config = dict(
    num_hidden_layers=16,
    norm='layernorm',
    norm_eps=1e-05,
    decay_shape='linear',
    max_seq_len=768,
)
Each number is 128 + 24 x the weight over the matrix's rms, rounded and kept within 0 to 255. Layers, rows and columns count from 0. Numbers have three digits each.

# k: layer 12 attention key, 128x128, rms 0.182, rows 12-63, columns 0-127
# q: layer 12 attention query, 128x128, rms 0.204, rows 13-63, columns 0-127
# v: layer 12 attention value, 128x128, rms 0.169, rows 0, columns 0-127
# o: layer 12 attention output (transposed), 128x128, rms 0.155, rows 0, columns 0-127
k12:112132120117103124092113089118131144109104124190131117114119147173118091121141143125109161154107100131154156127101194107162138092146141146143123100118169127126120134110104146074130136179076169129153128144161130109133165109116105107159124148151108076117124156135178116126144115124100116099144156117091139155119120145147132145127097095155142119161136098149124143137149131149078111149143
q13:101127122117158119116135129103124135144111127156107082159124142104081100150131142137115132165166154134147125139097151133156171102105086111089092134126190122093158116181131118135137095142111129102127155161141138131124115132084120127144165106132138134093145119164132162143121162166136139151065145138171076078148145078116121156120094055102147146104103084131156142122112122110152142118157
k13:093179086122154105151142116131137137122122134148127104101153121138109124159147142179126172163132108098135130135147150131172112105089104129089137112127124109157101122113118117115120130134170103115150179148165110111127125186101172120144093094124105126150154125151159142145142159157092076116123113112154097126151119120143132106086091091145129151127099145118149126146127130103146106176165
q14:132103168133093162133121112114122124151128097118118107128144123126109094124180147133111124152107079118149179132115139148140121119124116123133141138120082106100119083080119080099137130132137117141096113124125134132125179123110150129110098120131138106109162167096145117141107094130143126111086128071159088087097129191111088105124136182110098106147132140143081083118099122118121127133164
k14:155123134119128148153169130153177107133084131153101146174144119109073135093127138075132117150149108081097174129094168139142138097103116145154107132151120115118179123084093097130140138175107124164119101133113130116114117118149153085162132140118121126110140168126137085135135104106128196112088126065111113121092159156109090171123121133091146133153118114160114140138109128126168150087132
q15:094106138135111131106120154094106119107143123132112137120111128128125138157144113128166115137125152139156176128138140170154173127144141088126113103111102141166103119151119147153091132092096107140104141107117118148155110120144156170127102142117095136122142168089129145178168154122147137161086112125092133150091141135159155197117127159147116138129117136146124120193106156136089117072077
k15:101149114148118128129104135142156135134130133127121135146080110150137104147140183136134074189174137095151088097114144185128188101118153136158122120130173133174143057118132130142101124100099134143123146078110159147149166157130138125132132113125137144103124116135134168135088136123123145110129097151181137112118146115131146142128106097154103100072096169152124120150080144152121135144123
q16:086144128121145125142149144131124125136109097146140154125133159113098125116111165074119124140118122152132165144057186142146118127151087123137125143140128086080114086117125132124150158142114131104131163114115117172147131103084093122118117149138117103105109130101135129140119134159094096117105084157135147142070155083113135144158122142089147108127142165116123130144103105127155125143162
k16:133142081104184121128135139104155122146119095162128103110147138161113140126101147114114096123155108108091138147084130123127134093152148116157145148133159103095152107126131119116187128098099120147108107141106093132165144102140138129093122110166133129094123116064101094113134177164119182086187131118172124133158143112154135125148090146117142131129137126072084095106075110116157127136148
q17:140095135174153071102143123162095125150106097151135125187111132180117121098148163132159119160163154097170136103103167180120128101158189105126140120102080103067123080114100056148112144140147124070119105168123159111177110142126085142129111148146095137143111114116115094175137158104112121107166143081107168147139112139131168148136110132101098156091141181136090130166132145172128126126130
k17:107117151119103099105116132139104101125131105128108134164162133153097109153172133130145121101161138131157130121100139137089149144140101129169078146153113103126089090138119089154139135128133117147139128145087122091179081144087097137125112132126141125162129112112147135171155083098084201112126149148122163116119072165157127138083108160122139107122148104115114142128139143149140132161150
q18:131106103113138110116121108173143121130116150150140117091094185097132147116120125111144134169106146113141147114094120185194119132153158110133139103136140061105114135081138136137104126136134138145117096141114126122161134147113158167101143165173159087142152119116122135145135187137128111109147137145111120131131119160120142137137090125109130092139119179119146099120122124168114095092173
k18:130116140110130151103137140123174104125074161149122084140116124087112146146077129140101112140146129082094160144085118131177185151152107132164136101142144118118142106137147124126130133120105115126078095125131108092128106178150119164133142171141139087143136141143104141084129163136142154108125189142110138130137101140074138079143100151150098145159125125087149094150115082103149081118140
q19:170161110115155121111165151120149114146111124166152139152138096115129130101099137137106132129123150135143129084107085153105088129141116140141152132091133113149137114157123204132139154114161161116111104097135130135114113112139160150092109121098149107136129115109133155129125094175159116077126125103163129135113159128124109127138117098111115156114123105163133120164144119125146132190129
k19:158156126160127122118161110146126108205115133138164171148162108124121108132101163178086166133098138163149127129148089128144130135107118102137154160144157097132117146123099160125181134145145155108117119162136117170126126123106108150097138130131151122125154124130145167084117119116159093140102139164151101130102132112162087154156156128118133193134175137114125119168153139161127095173105
q20:132137138083141140120138122114100107090116127137091147090096120124114167075059156177183096104120154125130133126129102112094131138141084191160151139134109147097145164183147174136147136076116129145143117165140162102161123162164137164128173098120113140163121112076130170098132117094146131165155140121133114147096115153114155143143147142138120090171104115146101147111130085146122177088084
k20:135140163110098121117137106131139080097087116150122188075065120127107106110128117131129102139073144156155141136199096099102141118147085154091145147096163116114092160116120160084128120122101155118104105054172124146085119162173166163105136137089095144153145166126160156072122131094123116142139127084148103126127113134144128096178139085155160085164119153117147096105135144119107122155099
q21:102138134139116129111128134122155114154163129115129117118133092152125123139094124138157124123116137114111114145158117118153124100162105135104113121119140115153127181138130123115137139126166112107149146145157120150146130143133167126111157114142124087120106138136135157097160146125067141090145147121111133102103147125138125113132131096077151128112142168153116153138126089113130120077152
k21:098138135124115151121130159107103136171135126132105106140105128099139115157127106148119108166135127100155132132141120108127107111140093119109138135115118140132120167089148149092124113119175069092141139115120102096146128181116140141158117134123131101120122127155141137119172161156107109108146149098122153117133116147137099107178130111121124162087135116147131136110139106131126134114119
q22:146135142165122141124119151132159141080096131126140158151138107138132171131141151094119133105133138102111123134102119123118108137099154121115111123086122132126145118102105109107126082136107104070112070112095149126103124125150146110065116172182128103122127121161142116164133107066173082121153105132140117130128121134156106138139108123113127102145145137108144095113160147130125083111120
k22:180122144140130142138120118123146140137131103128118114166101141148163149148150146130174171123147137100135160141148097129092123168107128137133099099104143106135152115137128137124122107138131123113110122153129168127101105150126149124065119127142096112135125111095158117116124144084140117138157139130098104119104144133103116154113130147116133122110121121101144118140152096140104162176151
q23:166147142156107117141142096113084116134126125118089112113126123153204120096140140158102161147101124144092135102143188129129178094136163147127172123118150117119130148122158111149121100130129135141143113158098109132137109105106102127093169151096100145080128082133114165107139147130147132146152092159122124123131128113125091103124124132142129094103161109123118161115088122125122119110094
k23:164128131159129070165145105133089101113140108116133091167098138181166129108152107181136123168087121154108149116172102091143143135151139124120176101104103170136119146110143156151083074126118176141145134168140153108118160128101129122133167171167089179139150115112070148158167143131140115160109094129107115126143154109085135131108122122117168096146083101113111129127102099159121149138140
q24:156115159112130126105122110099110089169116125120111175107068156166168133103150140148137103158124151091160115143155096092093116122149202077129150137115099120104153109120142125127111174143104130106123069137067140099140146167134149169129151159092091087120148167114089100125158124152137083127157127158120087166155116132110109117125096166137110128113140131108143149179123100123092077125129
k24:167153168101101141146134119137121113131106137091105145158124151121100159122100155159083127167102147127134113100130096099156132108123183102124135115102129176118121129160129113135135159068082167063123087095113133111171121110133138156069115142096072097154112140098129118093111077151122112119134110104154112154139086120110117132139121131143097099160133102098107140143117117093152104112141
q25:162137116170096135105133134152100136114156129120149075148159119098126163140146137116171132107139135095143097126098128110136129161153130138125103136130110108102144147098121121101137140175131167131112111155138105153163125126121082118116135125143115132087116191117116144165130154178120141132163093160116097127129118141106145119151140084105148130131169120117105091111125112149156141137125
k25:144095116115123111120134128168098081145134118134151098139141140125097122108168109111114102068123103120124146132103159128128155161106095136108137126155103121116096145142156144154122110134165122120113112118089114141148108133117132101177126083130146117123140196126142119140174121111152127140156125126135143137115157114165146155124152119118140121122105112105147095155145122119103124152107
q26:136101134133160061155081138149145117133131153120134130123153100097157170129101149135115117128135115132090141125094112124126093149095139090118145138101128116147138106148125106111110130122122088134148117129150141098102146149162149110143110139115132173129127101167126112168094112125134121137106172158137143142191136149119112123133131168114130136102139133120137108160179102180062165139148
k26:137114114078179111144134136174150148104107162133139134151141095125168158151112112146134127093156140130123118155124106178170081135118103101103139126088144154167153059099102120126145098087139115101100127159156139150123145114148112152159109139131137164170138176107123150114110132133131134156147138141107140113155100174141118124118163124143132117143146111116162114176157095130059118119152
q27:159117156140195082115147115148118095122110113143137149121140082152114160137116115179130122095126109176161108135149134094109170129107144163128106110157182139169180144134133133126158123138155146148140140163156091140124173150134159135166169112115102141146138136138139137105151098125105140095173126117123146129164138156126061143145147039127177076147120100129111149091141120081140134096131
k27:116068131128146098085143158116078144139076126160124124102135127084122151130110103145123169152119088121135158122167139092109118120115091110154152122145139152159148142162157109136095183118179131145145151108100163126134102134105143122136098111147141106132139125129101119153118148186133145128108114093072124163093130146110117141142134114131076121147148078119128138137126095113130095118118
q28:158161107184138155119134131146101098155112096153146180136117097119065118131101109158161141151089160133173120132104128109104068109130119103144133134139162118154141121120132132081108094170137130118141152118095115136130126121131103109169124131123115098093115161171155135166069179067165081119137152100097106130128120127105100122117126088125129180129106152102160132102119090158122122166106
k28:182147133135154150136134120172106123157136141098117117117136118108120112174083149165163171167121090114118127127110155128145087117161115117159161118128127065141111098155166134139079169153115159090110129094093129150121090142115112122128130092151094118119149158124148126131119124144137103107114156127121113136149090135145133116097120150140142194121138149133100113144115109162139081142136
q29:112136156145106095118139136128127104124104105120115122165134097126118112137119128111116148126169152108102111101152154099109155085115142139140121113098140142152165160126114130137144135139119114157124138119135120105131151151093151161098094101157081173049111144093131176090121112126127104099151075122147109116098105110151178135107091150123128106140110167156060144083067100118166188156180
k29:073147115171053142128112110116144138089146092159134059132164099101104109136122130138127130150076106117130120125144207150129174115159129114132135134132159202145176172115118134145165138147146106139172131102111168106141111111133127110063134135109103128063160151116159159135152146141101132090101138112181115122116124145133124156128115126143126113144124132137093111098104179158139156109148
q30:164131129140171170138098142100131122142090122113131176152129142130141151093160123143132126161086125135110136075151116131140132140113125127148149117123121195122121083153076120136177135123129119119169084143125073085114127142113157132109150130170144140120137135105119104130131104120121122097099112137083151103138151114134104159133109139152109130130126125113137100173084113183095190128113
k30:104090110153150127143156117095170135148117118163132121136136102156168125071136203125156126110111125148128143154149159122129119149086127157156171100134124152151143106139116080174167188082092071101179110171142111148165126116127146155120121135109123129099148131066137139125146134121156129089083089142095137090094131097106106107135115124129146121114142119141106129121120121140055096148135
q31:149109153190147100159131095110071109160130158152130123200099132141113139155167111166130134105135129104157116106101091161151096104129147118142107137160153158161149165107130091152149107128153126133109134123136132124136101154105133121171145120123088100100129133144144143149145125151134098113127074126156083147117166111162138101110076125148125114149079100128130124153105098150108141107094
k31:101117119173140142136132130146141152137158171133111120150122155151110164149137140129139117081151154135138116163103150140133102152149119160126090109123137136150108164100146101118120118158154090115157166091110167134149163103142089121120128095082132115144122130150161125146148154183114149132119116120159146145137104124103125100134100138202117101138140119144101109134102081158137115154091
q32:128131150112119139155144127103123124121149132136140156126089077126105138137085101089086133059124152128113134149156095152101081131109064167083152128117191111176168121142093146113117125145125131140075143152146128101058175123146155133170159135154097119108140101097086140143114080120130138106116148119153175093146121151158091137121154083106129122146131178159128140132140103123098136157117
k32:133128140088094168166125090172118161132112136135120120173121127121138113128146119131140121115132133146141143135141110115136141156131130112146108129152138073136113128105124090121133143122107158120141104153105136152128127121107145158163117132157120162120130123097107134126089135125098159166117152134140158077130105161136118151142134123097173123143135130146115085116128103106132135123135
q33:159110120141117102105112127159143140129132107088093140140130186119120116125130095136108158109162154139097112107150129117120140121105123132104141117133155128133137142140154130058110132099159102128156109179122111113124150170117181158120113135115127121120118127123137147074101149132132092172150112150153106076124100128128164070111149120130151135149131136102058106129147128126137160143121
k33:100146115161123163138122101127151143056137142135130163135124122162121147121135132188100167140136127093133106122133165101158132152156148121104126108162142143169117128102143144109123108116126114129131153139125111087168099163132164137156116171125137151100138130100151148112133114091117125107099136105142139096102125106082171113100141161104139154162118114118116140152131119118081121090082
q34:159139172135080190129087148138093143135138099079144127101109182127150162094152125124101120127137094117128136203106147158085149119111131126084155118141085163094080132146139121136102172110133123094144105127157142129096162095195108152123094172160163198131155113106118134132121127077144091170123126132195155141156102097121127138111098147136144108169126089107151128152173159157130101158126
k34:115139085079103166113110180106140084093077090121099127123106096134134165083120127131152133104180118100085160120080085124077134114112190147106165174135108144111105096137134086132141135100151106148127112144127126120149063137137155110140156133157120177114112090118136204086111139110140119121132116125157125186116125171117179140089048151151079115138112124155130170151162137120100143094132
q35:131145134182144115129136111130109126124125175145146094137160117118150139119136094119124159087122136128148110141065145117093131180115144160119092107112120129103121111143122141134151162127166115111091153150127088077117126150125162107107134152130123146150116121121169139142134085132126134108176126178135138113201111147104135136152155122105147122146126171096128095109127075140079157167140
k35:114090144122143109105111125135146110129104172159086100152122123135125135115117139119115112106129134131158104131100159121118096147104104146107124133141117092100075119161133113096117143125153119109114139170141138155151119080138153116117155159138122121133116126145162135110154120133125123104136123151124180117163113161125152130117186086151154152116144147127151126096123139124062151115133
q36:142145149123146094150131134119102176097109161133202099150157106109102112127101143099088127138110139127094116120112110155101160160115094133140144098134157121126143151074155137151143116161146107171143079125192103090167137159106146149110123128113121158159109147138147177105129107104162122142134170095094120158140130138092124126085112171101120128120146119145080154149114115094138120134110
k36:158131149157117119115095114116160146129082157130142133140117104101140123129058093136125123144109113119124140105122170166100119083126150114124116106170181124131138167099122095151152126115120143145138117136129146123082169133135110116094142149140108128113139162130154083144136133101117187084112159138103130173153131124179126069127068136103139123123128113123114154160149150133118141147134
q37:140137166132075155111147146098131169122156146112143143139099129181097090070117077162151143097124146102130152169130123114164121122120092090122142178133114125176106136109126173130143143150148141112080150119150133116152137142099125146140124121159129134170122137113164128165140103121129116121130098135109120136090093130120085119147136156103144140110122163093142137101144154109122145155090
k37:153125129118137169119149152160110129103116162124099167132076163167127109122139145140105145174152156126098150156140154133105157140125149114140098150156102090121132171106121144063128119181133130102130073135104148146143122101125109131132132130128146119091086140161116124147107119116105103126155129122124151133113118115119113120137130124104169136092096154140153136112110134100119118099103
q38:138138119151137143129153096148140139070121138138129128142116095179136171097174141145133120129155131150146098130116144088133160101132137122141118135151124118108142117102162130114129165149095164144116122101113107122160110143171141153098136145128105143160115123127147128135115115143141083154125105123172155107109128115151110121129132134097162093136079140123110130129117106152160129099102
k38:107164136148143145121136115097121128122147112102117119134113127133108102134109107100161124119135131165138096182073136148115133133150104126113165156154109121112134122150122143131150141113132147133127151143099120155080146117154143139102134125100176112131123147094138118106164141112131129173155134145164131101129158106128124091137148164106177095123109103120117132183135123167136136124108
q39:131141124153170158120106137154133138130127141109159156123084110077128112107148160151135179116188164181111165117167152100108097163100128164137123144128085122130092137144115130124102155123134152139129112137134194115123106097145108130140126144097140146111112110143138092099094117083123145140139115120130140100139091088120115133134135110176118111123132114125123113130109128116134098134133
k39:164142121149136127154120153149105093137147089091145139109120104106159077108147129138161141162105147128127141087133115148142111124102111153109161135117146101121105137149086119115110123178124118155098119134156125147089131082058159141151128127130141129075147099127118112136130137115150128116121132140108109119155140154094149126079125131097135106134138122089096155080116088099070121138118
q40:125103115143102112072160122159154093112103111139093156135112125156138156157151114108168110160129123157114092115115094117106101106123125098124143122118099118067110107157114111189112149078148159114126118139156113102150124108159128107097151153136113105165124136124139132104111141100134148101126084114112162133110130143079140067133165152130138130092150122107138128102162097149132105124156
k40:122121088120137133112140138140150111142109173086126163146126154133123093142129145101123178143115107129163112132110100152120130117140100106094111106105177148153120120152108116126125132104154132098136075116085102095143139123148140112105129144111144140178128126135155086087113124114151119072116093109172152149136106144106191132146142217135123163129150104139153109119148170117093123113112
q41:123172157106144135135117100123120146182116117158128152067137099144085146173134153122142138123125107134145123144126132114099138163101080158142135144152103120132145137097094134163130111170143154136130163165119159162114119118127117152115182116103103140088124171126113118106111131127147103158152154134157119108158108130128102138153112099147151123158103150165159123094123123109142105138125
k41:144175135106126118127121120177112144153133113149128100097120121139142104161137133107167115168144138104154110126108127103137125147103140177174168123140109085128123118112138130138150137146134168149111107132145127144119155140086144128133140132116124117104140120133108104188115139159140153162151137108147102151111103127130130140128099142119149161156108151116105153106096110143133100111114
q42:162174103136149120104112175122125119144122107151129109150184128090161122147115085109113121116106110128131128109159114116119124091082133121106156120078117138131120117087144127136126125123084090149088125170150138146109114156131088114113105111087148110124143143134159113127158058127123120132116138103121115151172181174093121154147138134151080146112145114144171112132122138191135119115128
k42:159091141133133133144108173100112133127100146132137119147151149127142129133116115112115109130099081116147111109172155134096083117107119107152114123109119108152109112079136110136131123106074131093134159126107148149113119149151102123163126130089110148120164153130139113146161079150113129122106138143137134131171196123089086143112087135122094093121123139108130145151125143120121100120131
q43:148100140108134098112113134094148143160170110106152121103105109119115164100096105116166134133118138120141116167143087137091108141129122136150114140116093126136141120114157143135118132108158088165111123092147127121155152130114183105122135094126146134127136126157146134130089103099134115130108151146122147145141120130142083145123095108101121117123131116169093154114131135149166131157100
k43:146166144121115138136136143160156124139128126113105133078101100140167140113143132126115138103101115135124137108170164117130103115100106121144140164136107144102126157105109122120080131112179187124107141079114119134115168140121113173114160155153165129129150162154107148133101124127137121113153141121123127147147106139182088150116173083133124137147093114117131100143159117144121150136096
q44:139126143105140102147118131097100110121111110097091081095106112140094158149168147148097126137110118113115077128103097121088127170130094113148130122118141114116112114147116111131133123114157123165112128096121117092132107169100118096086127136166138140137111138135166120148137141127123124149132118150125118146101153133134117088135135136135115121142123144127122131145108177120117128138124
k44:132087125111082132130125071117142104133139123154138090132153136117136161124151115129095122144111123129160113108116125112118131154146133122124105107103130168122148080124141148120122128107139104166135116101140133153095107134089102085103122125130152137132124155149162163148129162127129134136107089128157084154081130078119114091164117139142146171138135163154106121160125145162110151106149
q45:145091139155136117142164148178126140146143128142175080108171140123106145142134191104164076153146124116137085166118112146107114104158099120183138113108142085156133148102108131148129160151143116109117088160091104136147118093094117153123134111146142115123164078128100141133148143130142161120121135108125165124141122123116126099160139115096135152079131112136177127141133129089135121135126
k45:128110145131114148108158137120131146118121145121194119119180105110109168090133127130139115081148156128131128172108116116124159116119085101134133124131099093118131159100113118160092176111153120128081099144108111102095120113094151091110126103115107108138158105132090134121101103128147138124106122136133145147137126130171133121128124162119109124085125119127150140184100124112180094136120
q46:139136134122131060136143152162107108105128138085103139148132120118115158130135086144156133100117110147167106131133106143132132154122133113110125135125107104098166116090185128160146131101131113126120121103133117126119114149126141118125140140090138085143113115142148099151129088134151192145147165124163126182113126123070129102118133118118099131105125128089141129161088142146072096112119
k46:156102139112163105091135122118135117139137165104105135143136112149124165182122120118094123117118115150155145151099152144120121143116133128115080130098150124122131165115144122114120127069144135137162151132112118181091121123133153107139114125115175094135149123141109100131096129109159130173122144144116167168173129142156167100138112098121099132132125141114169140141160109161083114142098
q47:119107123085072157113077123162123125139138160155123144137136130115137133100098115110120093116137103125146135148105153165123139166133134129082089113123096123122089092122096119178125120153125103151122150146073156131124149143113127134139147131147143161149134108106124151150158147142147133123126152114109118121126120147086123119118106165107122136152112168141094132142133139128102139122151
k47:102128123106091122142128096162159109146122134136110134088107137134150151083171129168171058124075172119136144127149147168128122142115143114101107122141092119127148102126104135135140118127155135155138125116117124126154124146163160156120155196130111147171125132135104168124126172148130101125140144087098147124135121156142117155107124165140132145154107177097127093132137149109127153091127
q48:138081104148104081125125137129104092114117160165141128160128142145132137104189138126150173117074132117150105154156122134134112135150152111161100102139129123133147146114196123178116149135110111128107117114188153135083145136153098165105126093126129113141085146131117132131122134105134125136155134145120134121131149152157098146156063121138143129130135158100147111160097117166133141123116
k48:148115134167171096125122156103090078120139168151097129137173160111124152129156099169111127121112068136109156089120108104128133147165160145170125143170114147126177160186150079147141138136107132114129081102171152158124110149137104127115128147143155152155078139114129118153142136126128128094143110158108129140173156159113145149124143100154119144129128157119136100185148130137084149118156
q49:139155102155108173138123154125048090178152112125132137116096144107109156122128135138141125169134162116152137119119126108155120113171183128114122110124142133108110094126121110126140124115144125141122152109114150113160100152120132156134098125157152116137145162088141096130114143065106137155144122129109115147170114126148181156112122152106147168118128123090117107110131092148111102171110
k49:137145155143155115141119099120079087151160075118117098123143092165085114100117147118153112144176123125131104094095098120156134144154193139141125153119136095122135098173129114120146142114109126126129133108101113120150093148141142135085149116125132120072138157120126116121122108091103110069142151157125095135153168115137153133085127141119175115109103164123085123100121152115098134125132
q50:083153122124135108135149112131180125144127149094152102070120135115101135131142121155097109145105145184155093150118136126155144107131071142111167131146118145131159112094185159137155130158108131123125117143162125125112090099123126108167168107154094119105136114125139145127165143154182109137122083090132105068117068118165116135150173079110139099114147105165086132132137151092169120187109
k50:153187161137108131140110139099172120124146107103118115101146169125100135132125114111147160153136148194096172086088121164159177145096101121161105086111136102141119144136136124150157113153119145125091114143141103134147131114130082113090134097158160153140129113154139135148094145127174122173075109144141129089134095085104140169139155135139156145113092159148115160119110126077137125107108
q51:183152113129104141131129178115108125144100123124133141170124148115125098127109158131100123118127154110109129126099110100155147147133161114142138131114080117141132118141140107108127107158150139128134140130102107133095158119152088133123133125121064119122160142123127129117117169106099161145120150125096120140097099161163113068130079122097095107108099173141153129131162130158150130144144
k51:133163141130125108140112105137131106106101088153164119143135133131182104141088144152155113140132106107136130123126098090148168117144116088122118160112110079137124099148141141150160124136094125102149109109134147144093121125121127113124127080143092139075157102123099115110134136163147112134105141091102130125122119126144083101121116141106117129147124113171171116197151115156143139175134
q52:115142135146177182150111147155103136118137144149137119085099155161135116089155087122107164137155134118119161111136146142110144106143126114153134099140065143116137124131124138053073148128145145133131165133117161157078110100125105133173116132156134135127136131147120154110113111119145119159126113096136139126122138127097155118132149143123085089144106106078114125126163188169160097127156
k52:146118136157166183130115162145110107131138122182143134148129139123150107153128127082112119120156153150143132085105091138099155127148147104139120121162130148119083110126090145088141121144107140125079159138156143121109101121115145154154115098152144118118158141121136133100095113087179126163115123139150170139109124115134138158109117136116145103128161130138166147119165137164145098135130
q53:157124139089177138139110085120162135096119066127147147088113160176118127098132158110126149156121106182094135126151102133173122103126080125111136088136117141120114128103117128036149109162117101125160095159160139137081108108129104074146107084130119123109127164138148100142120163129162119103090085155141137112131125135116147162085074141100162116159155123179146089085134139085100146120116
k53:082136126107143155152117137139129108110110123160115142113100180144155194121138114113171126128129091197128143075149135133116124119118065157120131115132095107145111146129124081131167127168129138127120094160124156120128104097122088099150109104144136109123145147123114143160149117084118137113125131142099166078122087129128146118133149157119095143137119148148102111108136068087113153085112
q54:160123143122148123178091122145133147108126168144117150167165139101178103141134153082134118148124159131119094088093101134160144139099120122085119083111138132099083163130113106148089135138147116087128107113123172158116141125104126131134103156133144112134105155173104071152124155153064099098125152127107096145127119117147122170165110151122102149111134125098140121138164140156111126095146
k54:113111107153164109165113113115109109161124160134133105111139106098152129147114143092112131097129122161091149135103124121135080150126133102137133108155161108162131134124105112111132129109134120087091132156149112125087120113141147115118097114110154134174137125130168054116113135163117135121145181148094090129128126134105124126153099113095109157153150070132121101110162119178114136142115
q55:163129134143116114131116101148141128116124170118120114146135138151164127106139143127152120142120109120100134133169149130117116136101124145171122074141087160123085133152117137155104104129150143119139147151138161137112123145105131142143111177106174103165120140114141099114129072092104163115157140144102152166098102133106150104148166131137144100097138129135172149160142140154101137113130
k55:145104142121116116107108142143124143129126129090146138115122148118190149132136106112142164105124129110135142145156101087088132120128175145124082130160101160097076128126143150124107154137178127139148132155123151052100155135097161114139107131112140146124128098113119087144126089126146153141123151133099135121131120135074182156155159162107136114099142125145115145118124129139099147077120
q56:135134146139140127160139166139104163128121118107120163161113148137094129118164112134139132102123106149123120141177126118128135108127167107119133144147088200121137125098117115128114077131110112132130120092104150167108141106126133116155150116161169156114115132157140126129118129108116146149081115139139126132121126116168098133146166130142135109112109131135137109110168099171118130139088
k56:137096112141152154145152181157134161105148135135120111130083157184142153147168114143160159148142132152133132117149141143192087125126141117144121122127109120137159091104106107143122119183110100134127102121090141130112122112120130146131106150109142158119125126120118082145106144135125083176117092186125134131101159136168103117104127146150160106117086165136116119115111122145119107139092
q57:147133123123132075152114128132136143120110111111137142169092105127118136118118143113157120096125161120172181124160108118126090129118127149136155124130102107092096117139080108135145124088140127180154093127117150057143142138155138122141139154140142119186144075106151122122134138145115147104173180127159132087087110129121117131173101129147137045131169142150116111098105154137107157118122
k57:157136124135132132123137117105173117147078129166100190134122100138135143081150084128127132127136143130115158117144153103128138139114106168111132125086109146102108141165097128167142131146075081160126094127104151084125118111157140121187176206166148115142129117146172149136164143100110157111148184148121146124152097122081131112158131109147082134155154127133111109110124136107127160124097
q58:124131157096140132130152105142134126143160179081148132095125094142099129113110162108124129118147162112143135150134112084127096130129143152127123114104128132133153138099102143117140178164137103114127162123171136146099136141098161106101117085139161119137062073165104149117131098119165136161160085146167151150117087098128102115102125134064098118149121124122136140114183096100168148126135
k58:126110148137149155133146158151147136146112141113134130098113111165134138124103152165096113140110147133104129143130109120103179130121140145067109136113119142111123097099122094124144158192145083156127121128089150119127111140155129130067139100165121142160106113151083142158177127100147119209170138109110127118150109103150109158172123124139115133155135108101134114121161100107142108134128
q59:135118111120155166108099121150157175144165143064132167118140124133114150144146149084107147116153117124067190128119105129127092152102140131116080124119112143180107141122119171131133124147095144132082138076136138150080136088151106080105110112150128110158159088134158110101104109116132126122132126148127162128178130115113120110133146130120149172153081109150086186178094118141125128110112
k59:129127117139170162135091137128116180157146150065165114144114163113117103134138168075140112158169116143125127154121151159141085137115147131131164102125144092111117099124105154128134135113143111136147118141124162158129094090108094133123136087144134133148153088134121106109105162173118167098150106162171161123135172136102096151138128117093130163125119110136128182150093072116116178130083
q60:101143133146122108133098094146109102160151141128121129140121127171150126124131145130133122150141084136133092135090107088134138120133103129112148130111085115094110128093136145127110138100136155150099137117129145134132152138110108120125120117137125127133116092123118151117076090145134130147156105146103123100140124095131163169123105132123134153129149132102125138118152122138137109143153
k60:109164131115125133139133132166140120152151137106116084098123156127102132118155097117120099129121134135116105184124082118110140099165121123148132188114106162114098159119115128130151109107118109138150123086146135103136119102117136129126130155108132160112150136165126129152134090135131118124154126176102096130123144130081136153131160148097152118127119085088138139087149147124127131076163
q61:151125123092143160101126113136095107073126110107146173152101107138124158123111143117130111124156177122095127121146150141089098149109142127168135143132119097110122128142112172157150128102129149166140099130124139082114141123156124095119143124115123137147122143091125127116124089114142143135136121133158179154152148046087153101143144146129102146103114154156142125117128131120112139100116
k61:180172131093125135134139120132104120099138110122156156130123140133138120146124142133121133103058133126132083149140133159117110143113124129122136117104138172091139124161134135108152165126166105124147105165153146154116113130143101113144151135116148138128118130108146114061114072097157133107125114130154141149133098139141166106141170103092116134153147107146121109115119136150116130155112
q62:122132113090106113122136120090179079132100121181131104090134129121135128147142102195162131170118090074163146121101151168204156103140121080132097078141167076106162154113122109128191111117142159110107126150049144137152138131118129122086136117159148126151135146099086119172134149114105166108065126100111156157127171157140149167180069127102092128164159124143128139171074112094117111148130
k62:120139111128125109134137154137136105168139145137149117111138136116131138154161128097137140173122133085153169126082104151141144086155131113112129135136149095114159132140140100125095075129143134097123134175139131117155182145096118133133150168132101114140114166144115218125099133130153101125086112112146100098165163126147125077157143093132091143104138127116119142116125103102127101116166
q63:108120130098167161150124139132099128126138146105133150152104129121120177118122139135096146107150109144132143152127083139109089147087161114171114154100109164146122139173119105144115106110106146130089152117125129115127130122165123152124134120129136123150123126124148120143090072094185101159134109089156163133112094080131126094135114149133132119171126105087155151114146118075147107137132
k63:114147125140134165123145144133118137119128131103158118132084159138100123122082136150085180158141171104166096138102114159099126101134140143123112130138158127136145075151096088110110146153111139101122095125147134110081126122092155147123121156100125139117153102172164106164105127071118148122114136130149125135105119115113143130121121140126146117155142098119130146139170118134132115151114
v0:154151148147100090102128148137126167181132135148149141134117143155146077059086137153108123111122121076123120135132136106155142092114114101102115150115106130120115068117111099131107145112161127164108156177104159139129132116131116154128106100153151104081149100131130140162094104169121149103133147149129087114143130162109162104116123148155195132124129119170160138122167104157159164147154
o0:180153110141152152134132145141146137112162159102104163114111121131126137138137052080122121148100144165126147112139202098128132129159145126172124087118153123183154126160156156130150132119128132091111109141140165101113112139146189146107132173096094170144122107118127168091131110100133102187132140155119142105151120112113124139145137114131117170113056141120115143126127104130139111102123